Weights of a small GPT-style language model, trained from scratch on English Wikipedia: 182M tokens.
Each number is 500 + 25 x the weight over its row's rms, rounded and kept within 0 to 999. Layers, rows and columns count from 0. Numbers have three digits each. The size before them is the row's rms in percent of the matrix's.

# gate: layer 8 MLP gate, 448x160, rms 0.0812, rows 177-190, columns 0-159
# up: layer 8 MLP up, 448x160, rms 0.0773, rows 177-189, columns 0-159
# down: layer 8 MLP down (transposed), 448x160, rms 0.0717, rows 177-189, columns 0-159
gate177 100:509494483511502454518504496504486497469476515487512501509493482493462493514514472483494531507483483517547523507505517533510527476509498488549485478523525469481519503441476486495481516512532490527558554514482497518542501489484461551538462512513529496532509479463541486500503494480458441485502471448491503469485496475496534460479492521465512477468494502526563480530497496519510479515507527516464516494491513469547486532538528491512484504485471568520522510491506516468452514453513483
up177 099:492498509500522462494499466519497484448520539469493518533510487498511510460502492480531515484469487464484514522468480524517528497544508497527481506499468499529508463494487463495513501441497504543541514465510537483521499500463474512535496509517494488493564495485510521459531507460490466461539490459514503515499473469530526482489493514446499455489452492483551500553492501527488469504512509500470497525462551509522460524489530485517506503508520531495533558491483511542461481523489480
down177 093:490515473514579471507534507540478509481479544483498519527485508510538501528481484525517542500475506554504518521554472546491514528503486509541499529471493473561503495486491515547513513444505505514531490474513516478504499522514553529455523481487478480547500501478446495501506529517533457476538511467537485510506507509509534527492495486461529495501463480479493480510459518475493477448490461483485513495479542481529488468475506517494499507519499496504531482497488530490506503475496546
gate178 094:494478449502504454497518464513505464481523462517530509526478531490538515472526503528482470486518475519520501491505492497478504515539485482530520514509511515457524501486505508530496526532516512522452498487495531532518473483502494511501541471492483536519494519445499477513493471541497492516463509544503491441532478449537509533499511459484503572507497524494488504473485512487452486490523514471532518458485473538500501518501508489525529462535483472498517463485533439543515545493476492
up178 099:446496481483511496488536492518524509448480510494546472446485514487493499475527457471501510525528500493492519484510540524481492511530537504533505521506473528462495425493481489503499484526494491494468509506492532528564500506494468519515509499477508498468507460505506498498511522533469480515485477552533484496508547495444507465519524494546484529471493502482512529461476525483487520469500528519479542484480496457507486503493490521521498530521438450546467539496471464494516509494519483
down178 100:473480519458506472487534572485479515500541508520543434520452514507521487478516531525504479486526495510465522522548504490485514508505498480476485477477530518537500475526516499499493495499473553459498446510536523492472524497482472495549541496507518471550519545518509527485480452527517539489501488544490547453509475465496506487503494522469506483494460512507451493454488512494516496477478466500506492504501498507458521472497523478525464521515510529495486500494495530536523500500489468
gate179 096:511501502478485512475460457545508518474516503440502515514514507488478508487547493482493536443504424510494491486528476533509498488508462492505471473499490516515586507506472487524532501478485468514453473516513497522512522494471485487542497549493494534486512524482521536462532516516472519504502485509519500511476513485488497478482533544447480484462517531528491505504471481554467458525481532495497460466463483517483504515491493500508525519503505535475472508519516495499560497509483520
up179 094:548496487481486491536481466501518480470518541481515496554490485504533496453499500545463525511548528477476474521492480543550523512537484497448480507478532475504510465488550514495507516508488546496508497508532464524444501492501550475482506499498482498479467503493476502494503482554526486512475510502518535536513473473462540537495508528508456499520539509523478489463533471523474487494466526508498483521482497472515454492451472501491524488530512563479514476509507485479508496484491492
down179 097:528512493474453512514523469497546522437497525461524522505502477495510475511505482509485482499508512485521474485482483477508521495505500479510464508506520475484461499500517493480492429502452535533522510492507470486516487560555521482461532544527483463506509512469468452489511507499539504435509523491456513479506464490471471537513481507517470471508513473532487494503481500482513517471516527545471488501518498498444526471447448524484519492502509517518541502510545494480477482489521504
gate180 106:514448525482505480493529496476535512504473506516508461443517513501466533524514444469530501480489488523538501530459518585497479513492472505532523527477496533499466494519499548552482481483497509537487473523519461490503496546500446492517512500505533516534492472473524527475520514510483517492487506526511530480506466525468517517466480525475537488482490544490460507534497543481490490466485505551508481518468464541486522491484518524481518468510496535515500488483497487521477526489501468
up180 104:495501514449539521516463549492455530475490522526514472518502492518514484463485462492485508516488486546546499499500496493501510479493491473528507492459431497518467494509549540502492514516527512473537525553483493495466548465485504493453518480466482483526513513527517456504458536553484495468513506517505513506478508461507484497530511500537494519460497466488499519529533474452508531515511548516500502517497496497494497490470468493527528491483468541507560507493506509507440524519496487
down180 105:490511511513458488540499497518471447471514474500494514489467467499518560505485524475531472509502505495474471503550510446517537483507509537513465499477511476527514469504458460476538491471485504465471509453472502499535491479496489474544538532529498492484454519468502503501466443461473465496512496488483492525530490547514527501465510511519477532536519480473526534474473452509495491486503507499535503474505509499521521491500483485484477482479458465502517504526490496501529497462504574
gate181 099:511521479441483475504494475480518514504508429490484480468546498475499494504518498473503393491507505458515505503524503500494493475508490475505494532453479538564481493526526466533484491496465531516490518572506489532494494498531511511488471496452501519517483551481505478476508494496479488466516493428512479481478493511478493485520497504485464485499521509479485452516510449534510486495496516516543469471497515528472501520518465495487522495480481523489489492490489549496495493504509537
up181 104:478493499488523499544477504478506458515508477486501498508514480464519490459512507457474481506483505492482541487479498516505513498534491525517501529459523528483510470501517467445496473474561512476520521488500513472525497529486546513493477526478525492528480505497497552472511504532528474497510523506490482507507495513491447469539493467487487537496507488525493467528463520498542473455489455542512495459478504477527490510500460495580468516438463493469484522538518519538474517472527491
down181 103:480532447473438484507490484477531499493519459519474508474468512489488556500537510505510473509500512459506515480514504495481524464544494525510509510483448514501516507486485451497468486481484485494532535532475504487508511497543528463469499532466499508515485490491482446487501512488511465452505495496481506477522447519457471514524527489542484525503492519450493464500502498488484508492484567504502465525491527525470472571522498497490498546493508522477440506476493500482527488498508541
gate182 100:513490509498457529479503525524459488511511522464443490501481494502498527472455533445511512498508486506523515503552514498487452477487448474523469508505509497499487532500532498551545515509513491500487504530500513489497505508510485499506505447508482480493478526533486511525465465491551526479542506524489458496539545522449497494484521522500439470526527484530490497490527496511511521479523530496491504472496488518475515486512501499507540450509556554458509507519510534508558525541493482
up182 102:511538500492516511472493522505455550506491449533531474506460522486494481499521501491481460479514514462493498501494499516465434522509539555484506521503459479498462538500473481495526513517513538495520506541460547528508490525476494524499522474483503539479496528504451476469492500500513493529509508481459519513466469505516498447491477541509532458477523485488480477486488510494511486512428517480481506544468466535502463485494492506476472466521458504498491482470465471518505525465500479
down182 103:519525467527526525522493490520532497525469495470495520529536503513536540522488477493495508459449495488506492522544516486525494504479517498474488467478474505455477461485496544518511516547527492518516517446517531503508465492466461478502476531513524492479468477534513487506527500444518533494487498495463496497523502486547525510521463527501522514481458428520507491492483448513517483495491464474534509512557488521482501490500477470525480522501501513505443546546481484498521507515527460
gate183 102:498505519474515523481505480517462520481463526464519515458479511437472495478483544490503532472502536519506519551496544496439488553509489456487489492491469502485530547532508441465533506478516498466488512494537509530502505525455529520516510481533446515467525532494492530550518511509481480526507501495529508521471488508491505500542493496504505509481481474525520491528522495508480533472487524495512520542507497498474481465488534495460497520492523523503481531505501488543448520511462545
up183 100:511519493556482451467506470494495481522549491455509496515504482489506493532501510544506481513534527447503514512509507481454457542519507541435535514479516464502504478506499440511488445518486492515470487499507455502506522490529533472519462487482518514476515511509516450529496522533501468483480505462492522504461497515472542528482511522517492527470481437470495480545510526473533502526493498489522468481504509505541502502488462492464486481508500509509489461505436502486524497495499502
down183 098:499513516516456547448483472521471446483496526488550511516508454463530487503482496482482501545520508527526452493512481532515487492487502479520483509524449473474523449577487472520523513542492485498538520501522492498497488481510514503483454507485490481477527491477514486519506455475504487483486460520505525548487484521552470463510509497509510474510467473528477500469554504507460517478521493555494511536502500454489458523530521505471525480507492501525488516506479483532501521492506481
gate184 107:485484479546509531495492494487483513516494452506478504507476489472480520504535478513495484480530490540442501463489496504503492503527537497532513534502510518485519513510526486483507459555466545459505488532478493502531495490497497570486481477440466495540526487495521495550535508489554541502486533498478517494436478482499516501530475490477508532431483513478488500467512458504517524530522496495479496472514451503486524505466442490476512493492515477488485529510508481477468534482494473
up184 102:535538509526470473516463486487492482482547520460521482494520496470494491479529501521532521499482502500476492503458512502539524539480549515539469485495476538510464528568494468518564523483479519512464467501524529510478509482482508507521548505473516517460526530527525537495462528545525469514473455503496489502428498504507524490501523493518462522491478531496521504536498519472495520517521438488472484527494525489502485472511517506524505474498499512481486504532451513512473508499472527
down184 104:468514474517529479505480473502474553504494542483476503490500518462507472505452556462519501444488474562489463467492483494523500501516511465530520495506496511465528521490514480490472456507480508503515556510503521484522458427512537564513455500503498446546496494513510481519522507452531492506515540505495519537498491511521519485489486490480500502503536493527491486458511494519480563513514471480479479505518444489523506511466513490493510518470499495499485526472518518507466477504519483
gate185 091:575485510487510506518488518534530460490509500488532543554474542534508488472502511466524509478523505534477503510487434505527467487449517518526486496524491483455478540445473501525498511476453517535484479480510494491502525446514547455456492451503498533462514485517504497524513518503530520473480495531461483515512525470525490485474455535512534469503520497482499516524505503515510502493520481492498450510452496510507493518504512490501547488471480484504511493489502467525503524538500521
up185 098:540482504461522527475495464496509499450504541493482478481535484451475559488510514540505524515479508521504485515510524493488516496507491480492503481516462479543494505514496508461496495544519517470538508500443503500540453514470452540554489489504477494496474546507453507486511483486520491493555466501532529504483540509521503523534504504486513499510484493505470499502485552491483527487507481499446547475495501504437534484495516481495440482532538505497477503527478508474482475516485459
down185 095:447477473540482492473507522498486487540501456513532482547527523480474498522504519496461524501509511507490500521548495477478521467520546509501534540492545526521496479461517517481484516525484505504506505487528496537428507493524520509521510524500470473536521489501527505460476468499482509507485471520530493508499468467487513446490527504518469542497444491526491494454494436521502486511434522478529468462513507525496492478472506485463525544485460473501477477494541494509504504497514511
gate186 099:529525518507484500463491490561532462486494538503477486537518484498530483509487512481481457509473551471471495507472486509545539507513501494496491545498510475497475485514462493482501504453476457461479508477462533468542487504496529498506533543551516543504487541497530515529497502492502472484494500482464463479506460524497521470546534455508511486508506535498504515512489469519491473505411481505502520488528503505524495511539500517512484529477529488427508491510514531516496478484499480
up186 103:558522486493506486504489496495508534532529512498509493500497463554491508525519487508450516465496523517472490498478517513551516545541508507504552507511513506515489519434492490525530512536508498477503494432489501539496519476536522491489459519468495467457487467484507476518445525475480520537520484517518534460481467514523531487529463484471503496536517469483482477504464507450508504485555484501503463490499495468510501520475520475461532484525499488557488497474486468468487521499504503
down186 103:504481482509446487510501495514513516545487515501531522481512474516505572499543496539492498496488466487497516503476479476502503522515501491495553477488528491509485565457492496518540475530492492471493515467493516516522477437529506544475466500467467514500524470510521500503443531479483477551540493486548521455475525521490517504530502479479495494517495475472514459532471483471503515460554463517464487455532504518522534527485503479469506477523486474498504505478488461481515503509524500
gate187 114:462469523454538520499551520527466498508532477518485506510508539501510491503504532504466511519518467506516542447517500501518516467472532454522529493475503481501491498505518528510536530460493516508476527476520519512492524488471486541477526492487517529489511514480526475535485519492483460503531445506530510506509567483548472499499481497448460503522529556508530503489522477520454517523500514461516519475532461459458482486489527516500505517523500530449512490501482547518510490478502498
up187 114:524499517530518475483465545480529491501517450491513465509476496541485482507465537493534461479516552469468467508478480483498486495464503530469497507490521503521482457495547518535496517520519471561514469532485514503482495525551501467497500495480472528524528479490441550448547479499488496469471503470510497462514529493476510508510545508484541521521484505496493505493484491547546476514499516526465502510471515560491517492464492512463461515489498487518544493514493488486511500508479521
down187 108:509459524499494543516521486526474475500468537534478524487515507504543419505524452544475531509470479497489485488477503510509508510491519490514475459538510481503505536508473491501508490511506539478483545472527470508481515475462490507493508465518454475506525532506513513553490557489475461545497497515513494535500456528508478482517487520574494511494525463526500528456519491501472514514509514483523503452508475467493501472525539497523501488510521487500455519501539520495475497463534485
gate188 099:511482499509510489484544447475478495538487521521488508467457543486506503543475495524506516486499506466516476486505506491480460522506510504475478516480526498526498526515535526541491471490443439494505499491467560486503497485512504507510485527548500486482498487504503545446442493562514503518497524455500493520507487537494502500514498513476460548527429463505508502486507467528482525506487492446465490519496502543497482530492497517489490526495488520491523484462548523549482515505533488
up188 108:524530471464514507476522481464490515457469538531492510509506550516506512481474503531512515529517515524484473522528465482496505469525514471456519518507461492543500485466578509520532499496511499515474491495477511479492519441504508500480444440480512528452493487499478504451516483497538516474509519507474482549469508485488499517519452504486515467515475477460507522505493532518484546539497489484470485503457524439507489490462498505490509541493484485529539491501517505478482494520536505
down188 104:492486514503543502503454550518540473475507501478525474523528471506509490477550482476541463488470473519507546494487487490523558449470491514534519498526496511460486495509464474471507490538530567509489514542504462518502485539502489517496505488487465518524506524508493464515528521474467458531503458499497519454495529469504484481479519459513499460483547530512495484512512544454514459500507512529525501484527502500508536486525476476536528475523483512507469510535475487477483487478477494
gate189 103:512494484536441527500503467506526517490538518516525487523473479460482486493543533484474504482475435504494481516452499545506513506500478520479484481500475529510515465486486529498470497516485502469487478478535492532518493527486527473506516538545522507500507515527484491518484497477495491507521520460520527484473472496546545522481555538528516503500524459556526439512494497483465517520521482498495497511498521474484560488505523522471536512507508504521448471521541476450539513522482497
up189 101:490494534486495544468486518486471505478481529496460458481501474477501499509484525484479480462523511484516513502488541531518543552457513475454465484521498508506480482546508485499455511518484495478493475522509457513540513515475502440517510534507498554479511468512436511494462475524489470460521470470470519513478476492491496498457498526478481509524477485523464490466453504479487570500457507511463476482491514523488489517468485532480515504523512485522500508508522513496515523493457447
down189 099:472504511490487510483500494487521536465478508503490433483497484491493420528461531543532510461519498494504526533480488500504535529491560505488492475513501499470496547535511483560501492533494462537484475531496497506527502502513515474504501518498505557465507461484453484472515511513495476468489515480460568496562499538516504505471468499515475492504495547509494472473467530443482514488513497487472482529494509515446504522498482520484496472550500513497515518485520522503495492504488487
gate190 092:528539517501474470508456458496467499508505506499515448515495475543455467505498498486448497484514479520524450537506504508500518493468451515465518485500513494470506515509498534522523534499514477489465485502542478486471506525475507538492492497520498565495500504529473502552490515498539472479462441518505496471483501480514479449522486514524453465552502504501538505513545491525550475485503510488508508494525518505516459454524483500511515493463527497507456506550535481519484511501465491